config.toml
num_attention_heads = 2
norm = "layernorm"
qk_norm = false
bias = "all"
init_std_qkv = 0.0395
init_std_down = 0.0
optimizer = "soap_variant"
beta2 = 0.95
weight_decay = 0.0
doc_mask = true
Each number is 128 + 32 x the weight over its row's rms, rounded and kept within 0 to 255. Layers, rows and columns count from 0. The size above them is the row's rms in percent of the matrix's.

# layer 8 MLP down (transposed), 512x160, rms 0.265, rows 459-511, columns 128-159
size [105 105  92  92 102 101  89 102 120 101  92  94 106 104  96 103  84 113  85 106  95  98  92 107  92  91  95 101 102 100 100 100 109 102 106  92 114 102  98 105  93  99  99 108 115 104 104  90  97 104  96  96  97]
[[137 133  44 136 123 120 116 150 149 130 147 106 143  92 103 139 119 106 107 209  92 118  78  93 132 165 113 136 169 134 153 131]
 [113 171  96  87 102  77  92 115 139 126  78 134 130 129  88 102 165 117 152  79 125 183 111 112 146 146  92 123 128 180 123 122]
 [113 164  79  55  99 119 129  89  93 175 155 145 158 122 145 130 164  90  87 127  99 125 148 113  98 142 171 127 121 106 153  94]
 [119 155 138 111 100 191 110 146 143 111 116  92 200 121 139 116 148 158 110  72 157 136 128 132  46 122 120 110 157  91 137 169]
 [101 135 146 179 160  93 104 110  51 138 103 100 117 107 147 118  92 140 180 129 141 103 138  80  51 117  96  84 130 105 157 115]
 [118 141 113 115 160 171  98 134 112 120 117 142 106 151 128 150 193 109 130  68  96 169  94  85 139 113 109 130  98 137 149 119]
 [ 81 177  82 128  47 126 169 137  89 145 174 149 176 122 119 152  77 127 120 142 141 143 160 132 160  80 112 128 139  94 121 173]
 [ 99 186 112 102 180 128 105 113 163 111 115 140 199 127 120 142 169 154  73 120 126 182 152 103  87 140  99 164 118 101 128 150]
 [180  52 173 130 147 129 147 165 127 138 169 105 117 109  87 101 142 134 137 100 160 111 120 128 163 123 204 124  85 134  74 147]
 [190 120 118  95 119 140 100 171  87 131 129 162 148 121 122 114 148 157  77  67 143 176 132 134  56 102 116  97 170 132  92 158]
 [176 156 109 113 171 137  94 103 130 179 119 134 161 202 112  96 152 158  93 111 146 125 140 138 169 140 133 136  88 126 156 217]
 [107 158 146 133 183 181 142 127 106 145  72  80 122 113  97 116 173 128 139 136 112 112 183  80 113  83 143 117 135  85  88 164]
 [111  87 153 143 153 126 103  97 164  72 136 125 106 155 118 197 122 145 182 140 145  92 120  93 114 134  99 190  79  88 125  63]
 [ 76  87 184 158 136 145 121 115 147 144 104 184 150 163  89 149 114  55 176 138 107 155 102 131 147 188 163 154 171  77 119 118]
 [ 71 136  75 188 162  75 125 167 133 124 107 144 167  93  99  35 134 115 119 164  90 144  43 121  76 103 155  74 128 153 120 151]
 [ 91 122 114 115 109  80 143 128  80 124 127  99 147 117  92 124 116 165  78 179  79 138 143 160  86 144 100 191  94 170 103 122]
 [119  76 119 166 180 103 139 184 141 109 163 136 113 114 136 104  82 161 149 142 159  99 159 109 128 193 122 131 168 127 147  70]
 [145 132 139 169 116 139  66  89 180  72 166 102  77 144 162 173 190 102 129  95 120 155 147 131 165 138 102 151 129 150 123 154]
 [119 163 115 101 128  84  95 103  91  77  68 171 176 134 132 167 139 180 122  90 130 173 151  84 141 100 138 133 156  75 113 119]
 [120 147 117 138 179 114 122 106 122 125 129 119 135 133 132 108 132 131 131 173  84 104 110 130 213 125 142  97 218 127 120  77]
 [153  64 130 122 122 110 170 135 123 133 187 182 181 150 115 129  85 127 166 150  97 127 133 112 127 161 106 149 147 100 101 149]
 [138 142 165 128 158 135  91 125 114 118 143 120  79 169 106 176 121  85 138 120 122 165 145 144 101  88  70 176 156 152 146 132]
 [116  96  96 177  87 152  50 136 202 144 114  73 154 110 130  95  65  71  81 172 147 109 139 187 117 104 154 103  86 149 125 141]
 [152 121 137 126  83  58 121  98 125 119 138 133 131 157 136 110 143  98 134 200 118 174 156 172 130 124 131 105  82  97 165 105]
 [123 105  79  82 112 149  98 136 165  76 129 161 153 117 127 171 134 138 153 159 166 127 111  60 128  81 138  68 142 115 160  80]
 [170 105 199 132 111 136 159  84 130 141  79 158 169  93 145 109 118 131  92  58  14  93 121 122 128 127 151 132 108 150 123 107]
 [128 175 115 159 106 147 165 165 125 117 159 155 131 110 101 203 140 153 105 173 112 169 102 100 139 200 150 100 156 103  67 141]
 [ 87 125 122 135 112 181 110  78  80 136 131 142 106 114 123 158 107 157 123 138 114 116 160 149 146 171 148 141 123 158 109 184]
 [139  56 102  99 109 124 216 116 152 119 136 149 101 126 144 148 154 114 121 122 107 177 128  70  99 149 174 160 154  78 114 149]
 [124 105  99 102 189 148 109 126 128  72 130  94 157 135 130 147  37 108 166 148  62 142  92  98 127 145 142 161 174  79  56 103]
 [ 94 136 178 107 177 183 150 133 128 166 195 131 173 117 146 143 160 165 126  75 140  70  88 145 124 126  80 157 131 152  87  98]
 [149  48 163 133 143 174 204 162 131 109 134 148 129 103 134 131 146 157 147 125 144 122 128  64 182 157 102  22 102  80 100 137]
 [176 146 106 173 125  98 138 147 137 108 179 192 170 128  71 142 132  50 134 139 157 129 115  83 116 184 138 136 106 136 160 139]
 [141 190 126 149 122  65 105 175 122 107 114 165 164 158  98 132  74 157 125 135 124 141 110 160 113 154 147 170 100 141 151  81]
 [ 94 150  86  91 108 152 140 120 107 212 129 127 123 130 108  89 145 158 135 142 127  48 161  95 149 132 177 147 136 104 127 172]
 [109 193 106 152 144  67  58  83  87 142 133 120  40 137 113 198 141 113 154  92 138  80  87 155 179 107 188  58 158 112 131 193]
 [122 151 132 122 139  61 157 142 110 144 125 106 176 151 151 144 138  98 114 207  91 172 106 130 143 101 173  87 166  71  83 119]
 [158  92 165 175 115  73 110 116 175 135  71 157 128 183 155 151 162 126 145 130 144  92  96 100 159 108 182 107 133  68  93 165]
 [123 120 132 173 154 145 167 169 106 107 101 123  81  62 130 102 112  94 121  99 144 136  81 153  92 102 122 101 149 149 115 107]
 [140 145 141 168 115 136 144 135 102 120 164 126 156  96  81 105  96 252 168  73  84 123 139 130 182  88 165 128 163 128 165 126]
 [115 168 160 129 144 163 147 152 114 179 138 102 141 135 129 165 127 154 126 126 116  71 199 113 136  96 138 119 159 123 136 136]
 [113 163 137 199 129 108 127 139  76  53 125 146 116 167 115 120 102 108 114 110 192 113 149 159 141  97 118 106 111 150 185 107]
 [100 138 101  86 174 153 112 136 101 105 116 162 141 121 116  77 164  96 144 147 109 136 119  87 149 146 124 101 205  84 150 134]
 [141 105 151 180 137 118 154 122 156 131 178 197 116 107 104 144  99 103 159  94  84 133 132 102 166 157  99 160 122 168 144 112]
 [172 119 131 121 139 106  99 194  77 176 114  82  81 123 112 126 153 145 106 107  83 117 131 105  91 120  97 156 117  99  97 169]
 [123 145 127 131 159 109 129 145 107 100 122 167 135  88 138 155 138 153 137 119 187 132 143 159 116 123 127 181 133 150 166 164]
 [144 130  97 164 159 168 161 117 131 178 156 142 107 125  98  94 100  63 177 145  89 150 141 119 121 132 163 159  98 147  70  73]
 [ 82 143  93 110 100 130 110  87 184 123  83 142 123 178 147 113 126 126 165 112 115 106  63 118 108 129 149 139 121 181 111  91]
 [140 143 102 111 149 200 162  94 134 131  98 106 132  97 107  97 124 132 146 160 178 124 109  87 113 141 140 123 126 108  30 184]
 [155 172 130 152 118 167  82 121 143 187 143 205 160 151 143 145 140 132 150 172 108  81 143  89  70 146 131  86 127 165 142 112]
 [148 118 163 149 131 152  98 157 123 147 134  88 145  85 221 171 131  87  95  93 146  67 167 181 116 130 117 121 131 139 127 106]
 [103 154 148 177 154  79 101 126 120 142 179 110 122 142 100 165 100 168 111 106 153 115 188 119 102  97 137  89 151 125 150 119]
 [134 159  88 167 146 114 170 142 104 152  91 140  78 179 142  88 120 143 118 167 147  97 139 120 122 117  94 115 123  37 138 156]]
# layer 8 MLP up, 512x160, rms 0.261, rows 460-511, columns 128-159
size [111  97  93  97  96  95 101 111  99  96 100 106 110  95 102  83 104  94 103  97 102  97 110  99  89 102 101 101 100 107  96 106  93  99  94 105  95  97  96  86 101 102 104 104 102  92  97  97 107 105  95  98]
[[115 125 127 121 115 124 111 100 116 165 185 114 128 108  87 223  77 154  79 111 137  75 101 114 130 125 118 108  86 142 149 144]
 [180 180 121 128 164 195  89 156  72 108 126  94 118  82 102 146 107 119 142 192 132 104 124 183 136  84 122  94 130 162 147 138]
 [127  79 111 121 121 135 102 136 163 173 205 106 127 117 145 107 147  75 144 107 110 125  91 129 114 196 114 119 143 101 169 179]
 [165 110 106 110 134 176 129  95 116 100 114 154 128 148  83 148 121 115 133  97 102 110 162  82 125  73  76 137 189 227 102 114]
 [145 138 102 100 138 102 107 159 129 227 160 133 196 136 103 150  86 189 157 141  75 135 132  64 137 135 120  84 118 106 140 164]
 [ 84 153 123 162  99 157 108 144 101  93 186 160 202  94  99 164 101 139 102  71 144 119  92 161 117 131 116 125 186  96 130 119]
 [144  96 119 117 115 163 156  92 120 153 108 170 144 119 150 114  76 135 114  66 160 136  67 147 132 173 169 144 102  54 127 138]
 [ 74 115 126 123  73 100 184  78  92  78  76  85 132 109 121 125 150  54 128 143 114 167 189 113 132 136 133 169  60  84 134 140]
 [100 152 139 156  89 105  69 143 142 152 147 139  87 116 151 115 132 174 126 124 180 157 135 125  93  86 115 151  94 126  87  79]
 [ 93  94  83 109  77 132  96 114 142 116 125 120 141  83 119 143 118 128 165 125 128 125  74 126 112 140  92 123 101 146 133  91]
 [115  91  94 184 134 109  81 110  77 117  96 158 110 151 130  80  73 110 114 187 169 150  91 143 100  80 116 107  67 100 119 150]
 [145 139 125 192 132 175 108  86 134 100  82 138 143 119 127 181 155 141 134 123 143 155 158 149 156  99 152 131 148 160 115 148]
 [117  98 157  95  94 194 127 128 102 123 150  88 185 126  80 119 115 153 149 168 112 165 132 143  88  65 129 115 158 142 124 148]
 [133 166 151  96 110 230 136 153 125 107 121  69 135 132 121  89 143 137 166 189 136 140 166 105 140 142 100 115 130 137 152 170]
 [103 139 123 123 143 169 116 134 158 141 125 169 116  83 109 113 127  63  70 111  98 137 176 139 131 118 169 107  66  68 104  87]
 [107 107 145  65  81 131  68 121 109 138 154 119  97 146 210 110 110 105  56 101 138 128 115 118 173 136 117 124 139 128 118 167]
 [109 111 113 111 120 109 100 150 154  80 121 134 160 116 110 173 171 111 166 126 130 139 123 117 108 105 174 129 165 140 105 163]
 [130 104  75  83 172 161 137 115 106 115 139 200 128 128 154 164 132 164 160  94 134 135 139  95  92 126 173 116 175 117 143 144]
 [125 117 158 149 141 121 170  71 104 154  97 156 104 156 136 111 101 166  99 104 120 125  99 106 138 123 130 153  81 170 124 104]
 [ 90 122 162  85 161 154 134 118 143 132 102 117 126 186  77 116 119 128  92 147 214  96  94 186 151 128  95 136 121 126 152 136]
 [133 131 105 114 112 174 144 111 133 129 187  94 145 152 128 139  75 137 108 125 111  68 141  96 149 113 133 122 158 132 122 133]
 [115 130  49 154 144 114 138 155 112 104 135  82 143  93 139 139 127 158  70 151 148  97 176 132  83 107 155 146 115 129 139 107]
 [ 57 129 118 143 187  79  83 101 143 143 141  96 117 123 102 138 123 133 151 118 118 114  78 124  92 162 121  68 164  53 177 113]
 [159 161 165 139 107 109  80 167 122 155 102 124 125 141 114 170 106 105  99  90 150 110 135 146  81 155 140 131 149 116 144 123]
 [ 82 105 168 140  86 120 111 119 120 124 113 114 123 114 123 186 141 115 114 137 120 182 101 173 180 138  35 134  72  79 122 113]
 [ 98  55 177 130 146 149 154  66 150 106 149 133 140 167 170 108 113  53 151 131  95 143 150 122 143  94 137 112  82 100 186 143]
 [137  84 106 149 108 137 112 141 123 205 169 187 160 186 168  78 174  53 162 124  83 119 131 181 115 133 166 175  63 144 135 136]
 [151 111 186 125 154 143 137 169 137 129 111  94 177 153 182  92 111  99 141 110 192 154 134 125 164 160  75 106 127 167 103 128]
 [133 114 119 192 178 123 178 111 133 166 141 177 134 106  73 144 139  99 156 125 200 160 157  58 145 137  98 169 114 130 132 125]
 [114 150  73 127 148 131 154 138 148  81 162 130 109 135 144 125 113 143 174 119  51 132 132 122  99 150 174 145 170 165 162 116]
 [ 87 120 151 110 141 146 124 100 156  86 171 102  96 139 152 110 113  98  79  98 119 130 159 131 113 136  91  88  88 186 143 161]
 [ 69 157 109  85  65 108 131 164 114  73 144  47 124 185 122 160 151 121  89 168  83  80 148  60 140 163  80 130 112 147 169 108]
 [134 188 133  91  98 160 198 106  93  72 144 120  73 180 131 124 119 125 160 114 145 133 146 149 122 171 156 149 141 119 222 153]
 [180 110  94 111 151 108 172 151 159 104 125 110 102 125 127 184 173 103 136  81 178 112 148 173 107  95  89 169 164 174 129 162]
 [200 120 157 133 117 182 146  70 126 138 148 194 118 139 183 179 144 102 134 163 149 128 124 169 101 120 159 121 124 151 114 151]
 [131 104 136 144  79 205 131 152 136 124 159 112 159 143 129 142  96  85 122 131  90 149 199 140 116 174  59 120 103 150 165 120]
 [166 140 178  85 192 106 125  74 126 183  96  98 173 173 162  70 144 123 137 103 127  88 163 164 142 172 166 157  94 138 138 144]
 [ 93 101 152 138 146 197 152 182 157 157 149  65 119 163 130 132 160 155 112  81 103 135 112 169 115 138 174 118 125 148  70 101]
 [110 167 137  85 149 148 114 187  82  90 106 100  92 128  86 121 157 192 120  51 131 123 119  96 120  94 137  90 160  55  80 166]
 [124 166 147 150  86 131 135 158 168  82 141 106 120 132 157 127  95 156  68 159 145 134 111  76 129 154 220  76 121 160 165  58]
 [109 125 140 126 135 141 128  98 188 136 130 170 158 127 198 146 103 117 120 126  32 133 128 148 113 118 112 123 145  74 103 116]
 [194 131 221 118 121 133 138 137 148 106 131  91 143 107 220 163 158 142 124 140 135  80 150 188 134  54  80 199 184  61 130 136]
 [125 143 119  98 212 142 163 184  66 176 124 100 116 119  94 151 162 125  89  29 150 100 158 144  80  93 130 137 105 172 110  98]
 [137 184 145 128 177 137 187 151 103 143 118 117 107 115 178 151 102 102  69 145 127 134 189 115 118 125 160 105  98  97 121 137]
 [189 153  89 140 162 121 154 163  68 109  97 170 111 169 131  95 106  84 111 125 101 145 119  91 147 177 112 141 149 128 117 117]
 [ 92 131  77 159 167 139  59 114  65 137 188  82 145 180 137 160 150 166 138 114 125 115 120 154  96 162 160 164 100 120  87 137]
 [135 177  76  92 130 127 111 203 145 114 128  54 123 125 111  83 172 148 185 119 171 172 127  95 171 177 126  98 118  63  58 139]
 [138  79 106 145  93 130 118 105 140 209 141 150 166 117 135 174 102 119 119  90 168  92 121  75 100 125 113 133  99 134 105  70]
 [127 123 208 128 132 116 138 150  67  90 114  93  86 159 131 114  99  95 130 100 143 152  65 180 162 109 158 115 144 145 157 164]
 [154 117 125 148 159 155 123 114 171 140 110 125  53 118 104 112 160 126 126 158 130 104 121  44 139 140  82 140 154 119 124 110]
 [181  65 122 137 157 113 170 161 168 161 106 149  86 103 169  97 197 112 158 156 135 136 138 129 203  96 126 159 101 136 132  74]
 [109  98 148  74 133 181  76 132  94 119  93 118 156  78  89 166 164 150 124 127 103 121 125 211 110 130 144 144 148 160 150 145]]